From a checkpoint of a small transformer trained on Wikipedia.
Size: 2 heads of 64, MLP 384 GELU, vocabulary 1045.
Architecture: LayerNorm before each block, no position embeddings, biases, tied embeddings, ALiBi.
Training: a variant of Adam for these matrices, 121M tokens, 7779 steps.
Each number is 500 + 50 x the weight over its row's rms, rounded and kept within 0 to 999. Layers, rows and columns count from 0. Numbers have three digits each. The size before them is the row's rms in percent of the matrix's.

# q: layer 9 attention query, 128x96, rms 0.139, rows 0-63, columns 0-95
# k: layer 9 attention key, 128x96, rms 0.129, rows 0-63, columns 0-95
# v: layer 9 attention value, 128x96, rms 0.0784, rows 0-4, columns 0-95
# o: layer 9 attention output (transposed), 128x96, rms 0.0819, rows 0-4, columns 0-95
q0 134:556447557464475513503493514541501484490396529508453514505439507479462529463481453379488532493477552494644445476587512496474506515481466480547459566447533496541493512492509610416560523431492514471597496517622469525491535515504420518562535539544434472477428510343422438470508572557523565460
k0 123:482446521431555446444523509523443511672427488520432514520469524523489485499445440367483556466552512539546423500521476468528572446543474432462402551473524478494486546522542459402521490460661515468456568501532495561453567497549440554482509523501534439486441469450539564536522526569478522537
q1 114:550590524566590561452495495433568502501479493498508558470604514458458524364571488591551460517492440562447521392498443560391582481457565498505567431521458503431489498487421509477420510522486491519445479520452464536532482514530514537478406506459551562530470507615581569521516482514499529487
k1 117:549537537522516523562447513448528450440531598451638480422545475492466521525519489568516513430513500566412524409454536451376447559513545554474480516625484511466438526517459529506505520553450544486511511558534461534499420489553572433501504511508364541522532480595536449516493432496430488434
q2 109:546617595474595527525468477514566467493442612525566445409581524423479492416472490563537539471545487558479530564461507471526476448506482499488483493543462510505563482432470519386472508573516489533380515449442479549558518512524502465491417481549509416560477483608610484496497448503457504437
k2 109:555524574494505454654513431539484506544407572489521461481528420449514530470496543517556515496517484538471483497468454476494437529486422582500526525606424517572498502500436572331503485464430492540543516475525458487544484455472448430500453429467501523533491501538595477584488395550428480444
q3 132:513364502540564666529535472492564502505500451443481479432456574517462513448558430475494557490525522492379468491540437608510473538485471494508491423508495524454412554491463512494542537415531531528509493601511519500505448470582553487519493584453541588455427457494442552492480498387466518494
k3 140:481438498536537489466480526490508425498454510522492492525465537524496427549491443499490577535460469438359547422481420463449570559532466611553525577445562529373453556452492494459456600464471510444498569606538520485485564502486507467450499523556497558479499594500535542435527537414439594494
q4 132:455463394531517504452533539468523541536533467514519454508561501551456512469530415531581405524517497484474492379530500597513583491408595601518565438534483542430410505484439447530514485498476592492509477496528409519435460467477508557536531576427486510427423429549494529547580553573507513462
k4 108:450564432510419580458465580469484474415567552488568453557566556537441532550533470534513457482508524500478564406523512479410507463488582536497489523597491498497443532458462458547512558497519553442450461470570458438483480555531501584592505620507478468452559494481515467338505580470500479476
q5 124:484643452564530498525552529513520486527482497503472477485588593452455397413599470548436460509559591493409538535500433560494506505468476564493503456570461642435494505520457465378445454490465537496374491526454479519482521488478527490479445528559555520524486490459514473551495485436465447443
k5 117:537633512514468538600553431517451444440485557463522430478594482489507532548531415564485490535483535537440548464480498464502523574432474681497588466570411573468510521448471495453481494481402584531492436522536489467478512482549494476513522534530524473515484493444423483514407458431439528494
q6 138:492426542489601575510550581549535567500526440452488472456458487480468572454472506480582550579521532546529535402418551519437460512430553494497487543512476534508447540472414463483611585472490556469576482582501460519418501454489558500550442528374474433419460507452533491472595540468473535478
k6 137:424398504480546468508468608548537540520451526483539515548442548493448548520514449476517548520529541556445589438474492476378571494490563489511489536483515502478461521420401511471545632515500470499483495514461559516459437442557428437560376530500495494492442540485570586424577507547438469426
q7 115:430472429473395423477447515407452513538565477481503558545479438593535529568477540441534443460495525448569381418557518472506535502489556527531511503505575527555447498504575515572483461553461485471586508467544483500418487478444478589536609488514393455425505530477428516495473561504575483565
k7 109:459515435466429550402504577361481508433575479500475548541514568523499494492513507495460429497549499467599449510517498496503557428487561433518492477510522445553483486556534418583500476569585474458512476449517451524484511609503530557521561593508488485485485419471457488411545601549583430591
q8 126:462499520527513581461512425554539423516555437526475463508510529565490418520420433581468421478516392471412544440528502521494483458539568504484537481444508426496494522543484455634480483506516526441497509491503524453554434581559543570440536472425474589562607462561530534504418477423559572496
k8 112:469526427544471608405459481504528491510621536507517455530490517507528524491515530559435474446408421483412542518546530517444449497446515444459540445459499551447450474545533560610418479521533533508472530573533544426562420558466600501480531537455542596500508557534527398474421575477502554501
q9 138:393434457463538449509603589509429558529530433528488449542462477564512476582456563451496510563478525431568591509500455529497515489500491521497548576542478630541475500466511414563572543479466570494498471453388451408409543501495517529519525551538564460423472476468522464505559463511442479583
k9 120:428492458437514553500554576479482575482532486523436474603463509523482476498506508511448567575543532453536622519522521539548512439478502489526540476492512521584505482410470484641544564491486544499488419430457503392477447495491541599588455561541542382497505502420469485408473510440467443449
q10 118:477452514552567449514555550492527540492490457498471636457389521508412493544500476384508512546535570519567506511573553453418473467487494486483461468489532496431611541470470447539531517469474521482581531576478545519403555436410493467434562491540506457469486546354414495489545544484559500506
k10 118:534464473481510443496564567521478510471526385507428594450478508490510484552474483380418562519503551546537503514446554522481604609503468516499373533414485491495520559549524498520525470529548497429488433565435558482441504460530478447540468499535542442550402540438434594447585523503478515578
q11 134:507452517506551444507394568387475533415503541471476475508571525523507587479612517512503463569476545505510384400477517504529608522420558498457520437503560474503450476531519529449485504387493520530501481551607432534477532471445478474562550552484493501407436485539416543513545566490517521587
k11 128:504454534564531460490443521477433387405493543431561518433531538520522476580518491465541429595547615514503410423501448443538582412484530480555467569571507480439456531535532463466498533431481435464455515484457476576502558492509519560552560522503384502452506428553540579492501576530509454473
q12 137:372594485489313510497508498600492477525443542499538568504538589443434501518543473498578443479496528496419475585522495447611488496576518579431439508516464510429557503485504452475538405504541457538467493466529517469468536495479417483484557470519582416459564516542483458532530480526505466499
k12 118:517590429527380560503510498566527536455504481521507454497579478460392530483451476512575492472507504523526474648540513548631511447469537600532548440461447468439529501498510500501408376505482531483498493466582450436437515531476461493570576508429529426526495496472436480418530549481551503496
q13 112:451494537507513532518647491601537457490388560483482554468459574449454474455475387504522474471536500533445513452639512526471463526584552526472460466510500593417472504493408528472579523472564494462553468560543409441454465468544472475516514532514570491478449504476500482535525511478424628473
k13 122:538532458509559548475524520509514516591477474601528537484529517498431541498429431428550581413502461496418553511498462494431546541464494588493503506449459493430511534454504547446445457453530562471424566590544501410398457535521464550546524542498554445592460510426571498427503526510441594399
q14 121:554442516472550497516638576464521504457477536481520568456461516483492446497530480525503524530475514555487554467560502454449464449490477438454558543478553561443428466534524487450511565366493483523564493565375423455345430538476532465578550538575526573489579513441506511474510547458504571473
k14 122:470461559473576443508596522479508394496412518468468566464431534550651486562443519484546498483567537448423546485447532491501542512481521463537454454495510569448496552467513565479483550405479428506490465597443472417387447485544546497489536484571559483563425510494508554563515461483418546450
q15 107:537471508397587504418429478474448505554451535537478652556382442427508543526472509468478549547518459515585437501540540415473556458465567471524457583433504491495593544492464629434535480479537479484505506414537511511500475627473528506469539506448459454500489572464522459497536503495498536549
k15 106:489494578428457594521467531458503564571491518457406553473553546419455530451445540476460568453488495570606468558572454458463529463569578431497370557460499424521477526497470474629490453520584483486441557546527488532513453523508570490547553438463473438540499494448510527496515463511482415572
q16 102:453457495525557461548380561511471606479429529454531418505595584522418579430550550388559499545490576502589450429450517503547525534493465531516546475530438453549453543502480444472525474541472592468536500486575481550471586433435447478509484520555466406466443467430490455502535533494522496476
k16 112:472462486546515438546477513520461468487480545540522441533452477533518497554506443420557566592529597542556392471512472494528567450459511537540478572536485488543515486535445490434587503541514517493448484402532522579486631476520372540530420568471441432400460470486534492443520538619464448502
q17 111:461537426470374496507594579515503510492507476503518469494533467554526498439520503556592455517462557472457466424533458557521534543496506548469529504543499624490386470570525438451474522548456539530590473546475379468336441409477443514546503556512495530448514457543442449508550508504493521446
k17 125:444531441504455508422580492442476433472478544513597491531518548555515541558500432528580460466589523445409556482477532514479505460436573540523558403582516575484504466451501453439521536543454439495534426437517472472356478550524420556560545578567520438484524455509515547414487554509540513452
q18 128:488534478454392502508550521435465432519470518496482593539510581494504451502553454512502462448495540422551443452574439482553504469535526547482480557515545607431438481483580504479482489409495437485545443495585396474409538520483482456529608525666524521503501503409438525534446506563524514477
k18 112:535587458433459539461534493425464492455474513537452529514556492501539406516456461495518475417545557515526472532530488496538538495465534543514527431497487483425499554511586535467424439456577529494473454518516436490437465590553536648543697572520540436483495432409445477474506512443499470516
q19 116:487528465520414546603557472523555507440493527568575425481483441562476470492480532479585494469477529471468498541479425484516456525566409479420530492506527450541483431573558443464520486630444516565553509579470560521381477392474436438438456485555496528577574473585478459488484462529535453472
k19 099:531447466530506404499560398511508410508421460509510495482439487570561520445524526504560491502543472471442438524437575550556471576487411515520528472525567573519533473558518516361531498581430408534592434447444544494407518510480371473516442472526517546469490526549506531525484466523512595516
q20 139:514575430545470343501548481536524529478537410488565482512638465521542433568537512577487396473478509525535574471428582550522454513546517474476519432495449473513547457538510496601450439493503487475434510479421525428540494427451489511482464462435493557565596527567569495514477519579515478455
k20 135:528563470644482423485514481598506488435575451523546499465476482514538514550555578519499402448480467494496529493454622565526407569435486488435562419534461493503546399487442451617519479469463493536521437457470531501544498505559455496500460508513512549502520429574487417575451469521560537430
q21 125:533421545405498514510484428455451509536514535446530399599453405578553511493427524482499539449524456446604500510478469493468480568545500447488488530525624451614342433528566535545506568477486413468516511448475467483518462546524554518474489457464452565504457535470495573480482483524546560491
k21 133:495454514403530472385449518432536510631435487565455485552384549508556431462485544550485502516469380432533521437496476483514449489494479373537530539470578441585463454477568545474541553529561477562535486541479459490514491551504567556544473529457450524475529463486555498589479459573549464539
q22 121:452413483492501567548480471518480522468454550527502337511500539603482545499501518466520495566449506449473435473506387590569535497432467501478594480509535495546374475546527433479562491476458598527532504536590506505456516466518475485570520592442516532442412395587468484483467516511473544528
k22 127:382413447542526481463469514498464404527429551516508382578454549596540502524539464462520483581539523433425433440542480469606554394522456497554515548512560552510455500510519504440516554476472492497485530452500517478467525530416435599535465576515437496417566512515561512447473570471495565490
q23 134:579566512502557360488479462498526470493490542501525468490594437542522510449450504548441473442470417522611486385520562544440478510523492428515508470471538413572447396561510548556455500489498505490474553448540511498561476516536484536569473480471454561540474506606572482463457509610549598447
k23 112:507477500569555452454504483482477460594483517528557510495474505525560515521541546455537410411529455532510447408451552497489435493514484387404502518547502523584484450554485538507532487442560476513523549495479478516556480520531453535419455518480377560504532419573576427636434459627503525447
q24 103:580641557534531459603527499506506526404446554507482524433564480399484475504526582480440505461477567552546573577464457456471436515504416436481488489570464478513644458477468540453506474500463466569433516573434532542527499454442485448472478425569532443560486515499560489499502451455514432491
k24 090:545472557522581393632522450532483460466455446465476558437497428509518493474515508468518515557545525564478462530439530520549508616499434541455489495526465508496545470539523499366497462452411483536571455500439505521488541400527447453474424420536517520534485478574490525654470430519425529470
q25 123:560624529563485484468440520409613434469582485434510608464558528391478521445549462513495453439479571547451427417465556469391551491481521502568488482482465466408633550525482571459451489556474495499483524575536573570552483483491477489491518446540477504503504496537488515511464518471558464497
k25 117:549518517582525506561500464459464474385541523407552600363582478507516498501531486502503441464514530611464435501447507494379493572468502525431420458565476504452489546535482477427465461531494487458556559533502489641548516448545480405441533494485444585526457485508438522530556546507492494520
q26 119:512497541466537567481442425501493476531552505478483429510513499558553418462441460492384534462516493382454463463506467597457532477515429479549530531553511605553411550506529504459443537522473559478451523442525572549616548568607542520538444468539488601539456500459517481508370522445479504476
k26 130:504497510467537547468488473424434461618493561526467400562507498513606474502568460604424518484442464471485503477523441449445427510457384508518539496436527547548480477485523511447532564483517610506519571521520515544635479524468498497353508570548435547486500501429529463550436482476449501534
q27 134:425497477462403521469516449513447516526519505557491374557426443594514505549415580538544470545475391435492527573508465472542481550540505511464518536503490427575427447592531426545501519639458470486574515459462520482481406492565497544457513507446482584519569485583472458487503460536550511528
k27 122:434497464472433553351494462515572499578542515467512440571454504551485542445458533543514464485460449421456530518529540542538455452506509400533562459514591484607516438531567516558516490642469465566555467419503523423484475534395508550501466460458523495483571530524488475466460524505614498524
q28 125:464432504450591431489523519470383542540500498548497416545495500530498441466535416503480500563513431422567504456572494537558572462450522527526555478474550553558402500476530521573522509359498511475453485465527361448458486587473558539524562617500509484431465468469500508518501503565431555503
k28 102:452532461429513568467485552456513471509470560519457428592507521521479513566467529504441519536499520471548589417572453469536515368522553483502508572547503502491483490459510517597499506396567539482403476495491437418514523568511597649606558575482490458475490481429543450463429469494479488496
q29 116:586513517516584567461607538452567418531542470450484611459480490430530410472458463581487555491555444528463583472492492461422478426487489489558507502485541529395499468417498477545438564488518448535489460512421483517515447553547610494458503494640530558558511480459557556517496431489490492453
k29 117:583558543405529543539520476411532531447543540507496558474487468477515441508500498573479512405482523531459608480474505505354462579515531522467474460503457555485505577486503610492459564454498490470514461616463469458525404484544600446445529446519542527547534566456457470533512418406422481472
q30 130:398441561527553491477496508599475496501540460514528423495534568465428566517514460444505540577511543464414532596438518487535547462378581565474516561551471451466542546436414406509488461400523517534449527466495534494556577509461515471507477525335528456463541525520473497529548510470447532543
k30 113:447516505526466558553415580643514596442476562477507371512534530477417533538540489543461453611405496571506532519535520502567527440523506547513520484435472452467476525454481501571508469458447571440414509488501512428535524469448543441601467490468520444482490524468555534391517577462536471488
q31 119:470444403542401441504510514399492527470590448501545646512482470559507554553494540478550489459519522498521421407513553447490479500544565513505474465472482464447528498506499419582480500601521491524615481522510507519386513384440464468478555483548465500502600526480440528512544540507597443519
k31 129:518505456547430498442509564434529477384581389509521635441509507493519456498523517469579447450526531491555449529452564563403525562504545497525475460486534483488534520576507480547519487618507405429534407469462533545448507547535425495497548483544498501491485471505442520381580577519535459553
q32 118:516419474490586452464497467482443475490513477496425592531436512545543482604491549472399455564475435490509433453551499491482532470465530448528481478430543461495572533533530549584494447451482515429516505512599639448552507577541553522505605485451481584498512526461469475475384544475526536610
k32 123:488474496562531560452440499450486473496573470472383524473491555503556483523512510415387474494476535521537431515547515477486563445504500388478453545381536466496488499585537469677478459464563501483454578568455558559553438530433591529428545503532494561526492518490456488521465546438517533556
q33 138:486340551528531579538437453569492500455486526547511482491429561526487556515450505470487565554497447437390422524487494534559489472541459458463546488429496440493510535553467445557540473518508541505590560540548656519538491486543467468453490487412492563498565502483434482474427540378498557545
k33 123:439382472599537488455479459548516455538476458500448469478409524548559499502498499463488546551428505456446418562520497482529525475555469500542478536333575519465491513568525525499498493522497469484474537493494593539516555510393463427410443431524468570505496608541605556449509549488519586540
q34 126:503507425484488416539517497396446459494464511548498537559575494560495484473567483482501455424492520476574398376646436539515515494549539519528497474471496629523439431564539523503489466462518538487529497462578424453389555469458420498535529543600469529514478457476505487521435522563520560455
k34 134:505539468544528471453552497410442402542451533593500549494532520531567430510487492437514485454578530485554431433516495497514523469478490523471531493547503534507479517516529497543504418497573497465472466468535429536449484634567434632516621608571472448487482371507506435480406515529439510512
q35 113:391425446586559466523445469477562500497569459478564494479623523544460585478525464458598503511511505494458413410484555549489562483440559552514559496490364458459470563456486453552482476527520600476500512521590511542488493444514498477565508559466427492445500432617463488531470518492437509528
k35 109:467471458587490554550456573455465518357516547536544487511527543516474507530593488499507434459463528544494461409504489501435525450472516556528485513544534455473489545518423488583548478538506530411462558439560500544545559526473421503543510572452459516439469491511582469309539623512473489484
q36 118:549427497419534567431462555432542490575521531495478557489364405454520517423398542582555551501545497499551509525496517405481500518518589538532435598435551490483467478457516563482548581579519443468512467411491448500462462556528557545445540491541434425487529514481532508480577466418515508507
k36 110:534531547364441613489483501420507593513516542481503592536493556437467495451423505533523600444494415475537544515550443493393487437520587449514470516513497487581474576469491501530447550560557434538513469498529447491497404526474589470534506456461538476508500549434506554440531460534519383543
q37 126:505418575514463588459396527549558592489476456490514435474477505512449594508465475537499555558459532452523497515345539572462501549471530489470479519512487397472513559469425485442530511504517522529486519476550570549589576461549451510539444515353510473443436581523529508462582546510492457556
k37 126:474410487493455515494422557645497556528544479448554450511494532470434540496543505490557560511475504516480458519491530460506473482539475456511468566437527502470452525428463433481537637500499569489521536461496566590560554418461482428492393442450395484438549521529543585446606530549541436470
q38 126:440463470537482528520456437546488528504525465569534425532496495602457505465472483438542481496485462401459431402530486612468485539582485503493544447442455468554434493592466445561549473594463575451587558527580586537491529441550433516469413484406470576492552490548480453493435542500538548500
k38 124:433406376626505514390488497513526435611511479528543438509458529589502551491538461502478525453471457488471434477497545510470474501504454503479529534456606546514493467565478489530526516618520523490498513433504582537495520558471384490449446592498411560465486505519553463422466545580512565537
q39 114:484511552430465524530566532465499507511503441532529398564504439547535440503490487520559487501496486379571521405506471545437484549528505455439491418563598621590353467513528496451545582523450546467555488553468417515413442484517461578526439496495465541479455518486519526462480545575533460469
k39 122:466439431424511450401526505441504441613474518460508469561442525594560518466470500546498466465557515466460550425428537482470471489442424422529583531554541581514468419439467515409533651549556465533570443471486515526486476523563498552568490590534477481510491427503562493537506471566474519482
q40 123:538584490437512428457419504425429526537544491487479517553584487485531480514524518538415472462516509474660488500417504499475543503443520514575428518516500547531535542424534578497475504465497506478362467420557459521577574597467550511498520481559469423487447489467613512525490472582480410495
k40 116:537569537447460581568411536449465555457518510458459504540587447405500456473538523546446511496531548561636522453549475470500457471495517485445524519579427479544514465462470482556498503459571562518494485464506434596610483488565558588544545535451450473451519420463424461563474459501483384533
q41 112:492556490547540603517493539530517487500499512444506556425525525437427592435572483510620551532501551614430523438471513514426493525478502530477485497484429567433467563449489487389498579495518500486515435578562503490448623401515478501563382515483519444510483485521468478472564493431447478563
k41 113:597453525501529482571522545517556551468443529485616519478525538463436506505537411505538557481544583544435471464419460472438543489459499586550512516550507491411501565476378493409495520567464489498481530520521551565446428451519434336472509533509501510475436529510495556450554465529441515403
q42 133:565554563490601443525379428428413529460497524442464529466478397500551541520486646486445533518480502490632524538478454437492508498529460437536520503527522453611554483489524539568481540574491425529486470437470509539601527534459507511446485427554472435520461514575555504494492455482506488572
k42 120:555456561471580443573454503434496521519517491519487571519470429477535473471491557492447545569547475514579441518481440508567480528512460460470441524536520458608536426599551495479515471541457425555538479463415503576581507453479561486439440410494417522494542458571537500633457422543485400530
q43 133:545562478457584356530513534508472478443489549493508549481617427493541526519558563468462488492488472613681506436507613448502496455443467450490471497504486540571610475443523576517519477418502527466451490494543496479485486536441492526527519491504450429509470485477510462452508548624498505452
k43 119:506490539554557395594516519512440527480444459491459538499510513469528492531491519404462422495610592581619483453460523509499513438506499399445474547551451465548508441553455491504530430394568430524485523466479483525528535460575416536551481503506500502509456444575541445641448473552455505471
q44 121:606566526529578396496503461492516477497542444443503500495539475495596423543503525497380542493526520487592556561411603494487492499510416440529451454501499458539596466496535575571421523476511407485443484484436520513641451528542554468424476463567500527541500563434474515503472484535494462470
k44 121:598525552529555414524505449516445568517545436513419549437474423467528449545508537501410425488453489529546557493464502515485419595489462504447496517515504473543546448520520502507540528431492486526528493518416559522604594423529532496453460417493521552519510480485478473704464417502543469528
q45 129:463474485582540446524495435432502561481593443484525411495554541591523521522514492529516441525508497454435490426417529652437512550533511509508579420500409546502438500562467392596451497551473519483493551526425531467541523402502530493493428514395552593444484483504481540547481536496502500460
k45 134:455489431637520470450497584510532449462587464504582458482481487561548484557592503548467479517435503437412584429477530481425440572436503583512573478547550463527483483489456493575605570552423555477511439447456549541550521500511470500483425544515385571475517472520502494440490548479519532483
q46 129:529382559535601540506397508452465445471549500511460538509475582471473504464531430449440532503500482518468430463497538520472532457471472490540503522395534448468539589492499539529480502360505524523447541533598592507566586559495533521489575505470503532490476469379403554483441538407493543556
k46 131:533433530535538534513490509496501494468489509452457512439503539501530420561521480460408572591452561502518441476550454429482568443520485470504440555407510483390450587528538506529470454391574544406447567590481517593594541482508578461448537517501457589472432576481511535506482565472448536542
q47 124:499582470538564423495643526565591463525459443542464605476513482435450450403515453437495530459500462565492508436666501481416452504559485485549448483480424526433578470525441492506497476516529554507524517537522477471464467461528456472499464545587566518532517484537564450520503438556478561428
k47 130:514534480535551492509586455498480492586462501603541585442529473486432538522469459419551551384508460608463545476467542576427516591549468535398478494509481554509551507481450548542500409517527529431493556573502487470434472501539436499456513526534515447597446509517458427483465432527395581470
q48 130:561483467585559411460461524430568469463612418419547642448571482444557515500531470513482518479509549510523516418403618517395535481489511485561485473450446447445603559432471559560469533482533490522455480499479561541612506508497508478475459480548481508528568538493472531507514512483462482559
k48 126:589509544585533501587487528454481572375578458472529599408521498469513463539549534516451481456483524575549497485432545511361433556506516515460438488502509486462526529511448480571498541479524475424515520511459550603587567423581532387442512453508445581483461489468496500518540508481481436467
q49 132:523562552454520547458406477538548448552446545469512544495553471391426575422500467555551514440526407616566465472513547455463479516506522484505410498470484427498546518442467591444496511498552501479449517435571547527577524549520472546518442486426475474536493505577605493448519450599529566415
k49 131:534514535505474517528442480569542555608426556517570515499536506442428510446464527470555531396500459599531458476506485491469472444543508426449461529535449469491472474508401536478465426510599501481502606552619437577556459502527450422480497481405420506519505504569543453567512455609479456486
q50 122:542545426521496515484520449448500448525486526546548518479585513581504455409504407588500467397543411529467493383626520619495471524559501526488472353448530555491421452514472482519471518514553541493450494449493479504521489498549473568471437509516493579567497443528531538490435502564517555412
k50 129:561567448562450533419521480440527407605528500588598469497543500504505470529506498529495493377515444437497508388480510483381405512524471508502567540570459567505464496530466548528438486487541517467510475525594479451525482585565473515438552591527453560502528480538524379498434485519472558477
q51 111:554568438540422406544502487420516537442530456495523436494607491598551461554550503591489435472490572414588502436409501622496472536535521480515517410540512560505432458527547488468466529555475493527464470511516438514502521372479448476514487524602456516513441506518466507526470564576524421483
k51 105:558522468540510423474524479459462430444557451487546505493504454524592468525563524479537405469554556443481457437430556482504447577429404542480555490603521533512526462484524467414525591479481465521574401426440556605529572501553410564484489534541467530439558382524505524541482488524518501474
q52 126:544457590501654552495454519461501542499491544421476388486517463456521495567560496630506485603520509473478586556341511479492529528450528483471529482559529514511424490457507522490493547457464421515412482503399457490538469557507581509513460476443525539464440539557514524509560502407478485526
k52 129:520502579475538475559433521505521503415532553393510448531474526508532516499478572599476480583452528462438577457477426450519495478416542523532542529560523483513475503438487521459511652427426499570485453530474505488551458430463638437566459472460449505482551511536562586568468431475518449452
q53 113:502465431487366463460565498424500460512556482473539589542383476584514511586472483470492468457486500499478400483527556469491445525568481511549404446476536424483537526513584440543499486606495477529574491508533616465493538399506505482494549551563534538531535533434381491484501530586541483515
k53 120:506526424536423500402536502429546513491589415526473536464517549512474449482509537416543491425507512436557464545478580551421493553534467444518499485434565461546544517543512468485490478589521463408543500509456537538490507529489441493457549475516521556490497507415327536437562534458629510592
q54 129:503534490503443445521436500491429565454507486452496588509543511479507509598551606586534460593480552470487469614356496434573502490476514493468516499517495448459544509525535473546453419494465414595458517512434520484483494523377519463496603445496497501470581531565508476536508469379506458542
k54 128:499514537553437516561479513484515473302517503428471528460490466471557494508513563532510454568488552495488455596513527505639535506442600559508489415484461459452567469541562467547469464481398439531532402490447483523481494467477555449533531393493507499486553476561482580534491512458574446540
q55 108:505493480566507477597524557468527493414494482433563532413584501500464536423576497459572553466485645580482465437555507573462482525481434493466499407537524556512509513468464517473543517411538594535492483601533486526443538376431423487545446517520513425478419451535488539476512521446450496498
k55 097:554412505586593388576555511497470435451397467577560556463491522523504483539542458433506520542586519513481468437409493499507546509502432565507494549525445552412496511495469474384511512467448459467530506507482497537468611473570407447505466530597475530482447468559532547509533527537408554451
q56 140:552518516442439606501365430463479457482478604500422471527487500486475558457516517460455478501500517513471370538504416492552550520458521501516448559489504424490525511574526568369483435518489523524508507524683529576567554512493541478493535496472454510536420480507417502521464546454558513500
k56 135:479497562496487529470413401500463432518441522455512474471565527472465494440502441484521497556483504526477350516569435438544555472518471505521445551485510446483471562586612463366483416529497491505480605572533472617545516505458433528470557482482462547431542486533515570536459537500528487601
q57 115:478488529452386488568566522500435454402467546488558555544468545487515547501507563452578472500478493475506436524535414436574540510490526463474495462526637402499476441513524514537496445456497464586589513581585491470388478458410475461481625486498494490488465487591421542481510508538539543524
k57 120:503440455503518463465488471461549436437411499495462532446468494547503470516468509413560427566550500522484372535498543527605561471517504456517467516452515491438527488605605516388486421475488374466523508532450453514371497546505478548622535465548504503508554472533548554535553550494541561498
q58 133:444462518557527476519338519463498573465513482410488490469610547501466596477591528491534505563499542537523413474422528507517565524383526535487537475561466433460481583441478473527438502431502536489479467546609434586495523501459506476589521532450439447409454480568521515523528524492489447537
k58 123:502457497545491527575389584508449474331499547501551507514544493482478505579556468503530422565503588559536461410512454457537595434474576549523470533543464448422471484533478483497547519483487523468456526475534466571537574464474494515532531501444428480399499448563536547430581588536477427506
q59 104:584609588482607496486490423515501435529532515491463567446469479447529446449418525497447578516541478542551559582491490436441495475496454457573471575491467552525571536443503549494429540533512461522421488452408499491609477581523570519438464468574482478579528497491540459518452395446454479458
k59 119:573533588404548520601517478450492576584453532507441523493499405410509488479507531551400563481468462543479556521514445494470446560508467513443478460543449468571554488530518544491511436513488481531531521566477489518590455445512572413426467393493546507543470529480516486615450377486418495527
q60 139:500608539518509450508574466661517492465453547541519456442578551478466438482525456554470462529471482598459627554520554510542478447451479468414539521537473478483540512527460460456422470369501518542446549508438466464468471506491466493553498523413524570576561479566520448490510501548467582422
k60 130:495522529539512444532567479666501454521417535492511412497529475505545583592521511500518431482502496520419513494480566507586483506483475484476511427513414518444508428482509524479517425381456512529472523560488518368467478459506474475511486449487577467527492515595562481600446489503482607389
q61 114:410526458504515490524507506430437544479526471504480400520520495571484566545574552487593479561490495462486497428535418508529586513453541521510561424542474572553394473506547408484500515579479543514557448504520408441397543415472449530546475585506540474430444431620475514520554474528540453526
k61 125:437489441488503478445510581443514449450532555477578444587518499530471491508505487487544424584558572466459505455505456520551525420462505529562542516670558516546490468510468476504557569594428436489479448413490488505449465552465499584579520593539445414456546451534470463389483536501492483490
q62 108:500512504460589454510548556509553486519517473446496479487539463546478557403473435498490519486505431574582415302601560509450529522443472518487470491506558504576442514504517518562521520428502607436505462505591491472477470511477500563582505563479533427420439479491476518474516503578485593443
k62 118:449486425485544477476493535451424490563458539598539498578510569498481486559554466386517496467566524572530550391495469487417540400507540377488503559550480501480460478498426504491519479460595502448456560538516450478509522511557485552529484629479381544519422488473543426473470517577456518488
q63 131:491420549521507608556510563501527516444443519564476631452427530477488530542497542475558559526491484482351455557539461504496467521549458453481460417466485525463528504496468496518543459557512503592583531604443553488448483460511477474498488463504565487439508517569462468476507492306476478565
k63 112:470377495553546453516551479461515444478491437448493572424434483503493517462445505463520596555493532436414450594464448514521565549529525566531515549416535545422530557549507507474488527520425435456562517537482512500421487471448479370447484420585497511584498561578528596466551498467463545511
v0 113:504508508461534474484475577435485564461500597462568511447604495484434439573421568477543505455487512493565515550510549549493487592488548511393398440561524547466516538427519456473586451500517536543567507530483475454401501420488452444492515527612534443394565559460540502497550467512563456464
o0 112:540676447592420573469481518414563527515520544429484625494544538445463543498527517549413452477533502536418487491439556475593506535499575480518457544482523506414481535482507471503470511452489405539523494537507426508399431482495500475447487511382458509532475534546458506499597501525525538493
v1 107:486544544507485651489451450538462460527510499488531438469472598464448542416603523542509520537476530473422461575463441449518505501488531486497441564484528434412565514616483561488683511531484468528465432536496526493512501581559499477462500419568514464462514571482533477476448503426459499553
o1 111:458438428533650588571430514565489464483497607469470441447482480562509466504456522466524520459518556405471514488518459505556468520453484487569477454497543581548538511567516405561471432508497511512600507493379560465504468478525487471472529521545528620533538547392465444518429470459498457544
v2 125:479490585461512533518463499463478502479546542546417484497523501565519669460488503505460552505527451463569498560453585445442579486439557490430469499511527414575617536452458537508594475474523493450584487466491499506476465455508453507456385469417501418606456562505596549483452493512472519500
o2 124:512475493459570423543654529430520554463493592523422502502449497406520519460452572463457515572490461515434543555530540443383455481498596471521502567361464561574492579496514491569565474489523479531534497487403564477414430529527480486501545497517433493506514550525485442465468466461485493508
v3 119:514513494513505509520536651569603403481479497494517500559436516474531485522444519403488508431505404574451466526498480519510467492540623540527493457445519468487494528478447498508507506463452501552472431499485488415433530446569585448583486552477532453559322500451471464486609528459514499497
o3 121:502447507540419520463516575602494548508501468550556581452561514486498572543470451519556543544436494462485550524565572555534461474498531543422503501425424488425516523450415458547502473445587451515556517579413415422451474515501545467563492471432544404424544503392531460472567468516446553476
v4 107:474460541415471600477500508483529410558551520495422469470483581457501382471471516605493478541482467535439539524483455546530497482551569439489502569469594450558400451558500387531532545598527460559517480463412546513507425546539542525522426519509450572550561499580543444494455491485483436493
o4 110:470417494511555535515441485473472520528533439567489469498448450587540602573396508425524366566583537542534533476477528468483499508501451467560482470514562457587488485583592499521534593575418495429580503434455487496542456419513508500470410486454531550474495486407517482483483421520551498548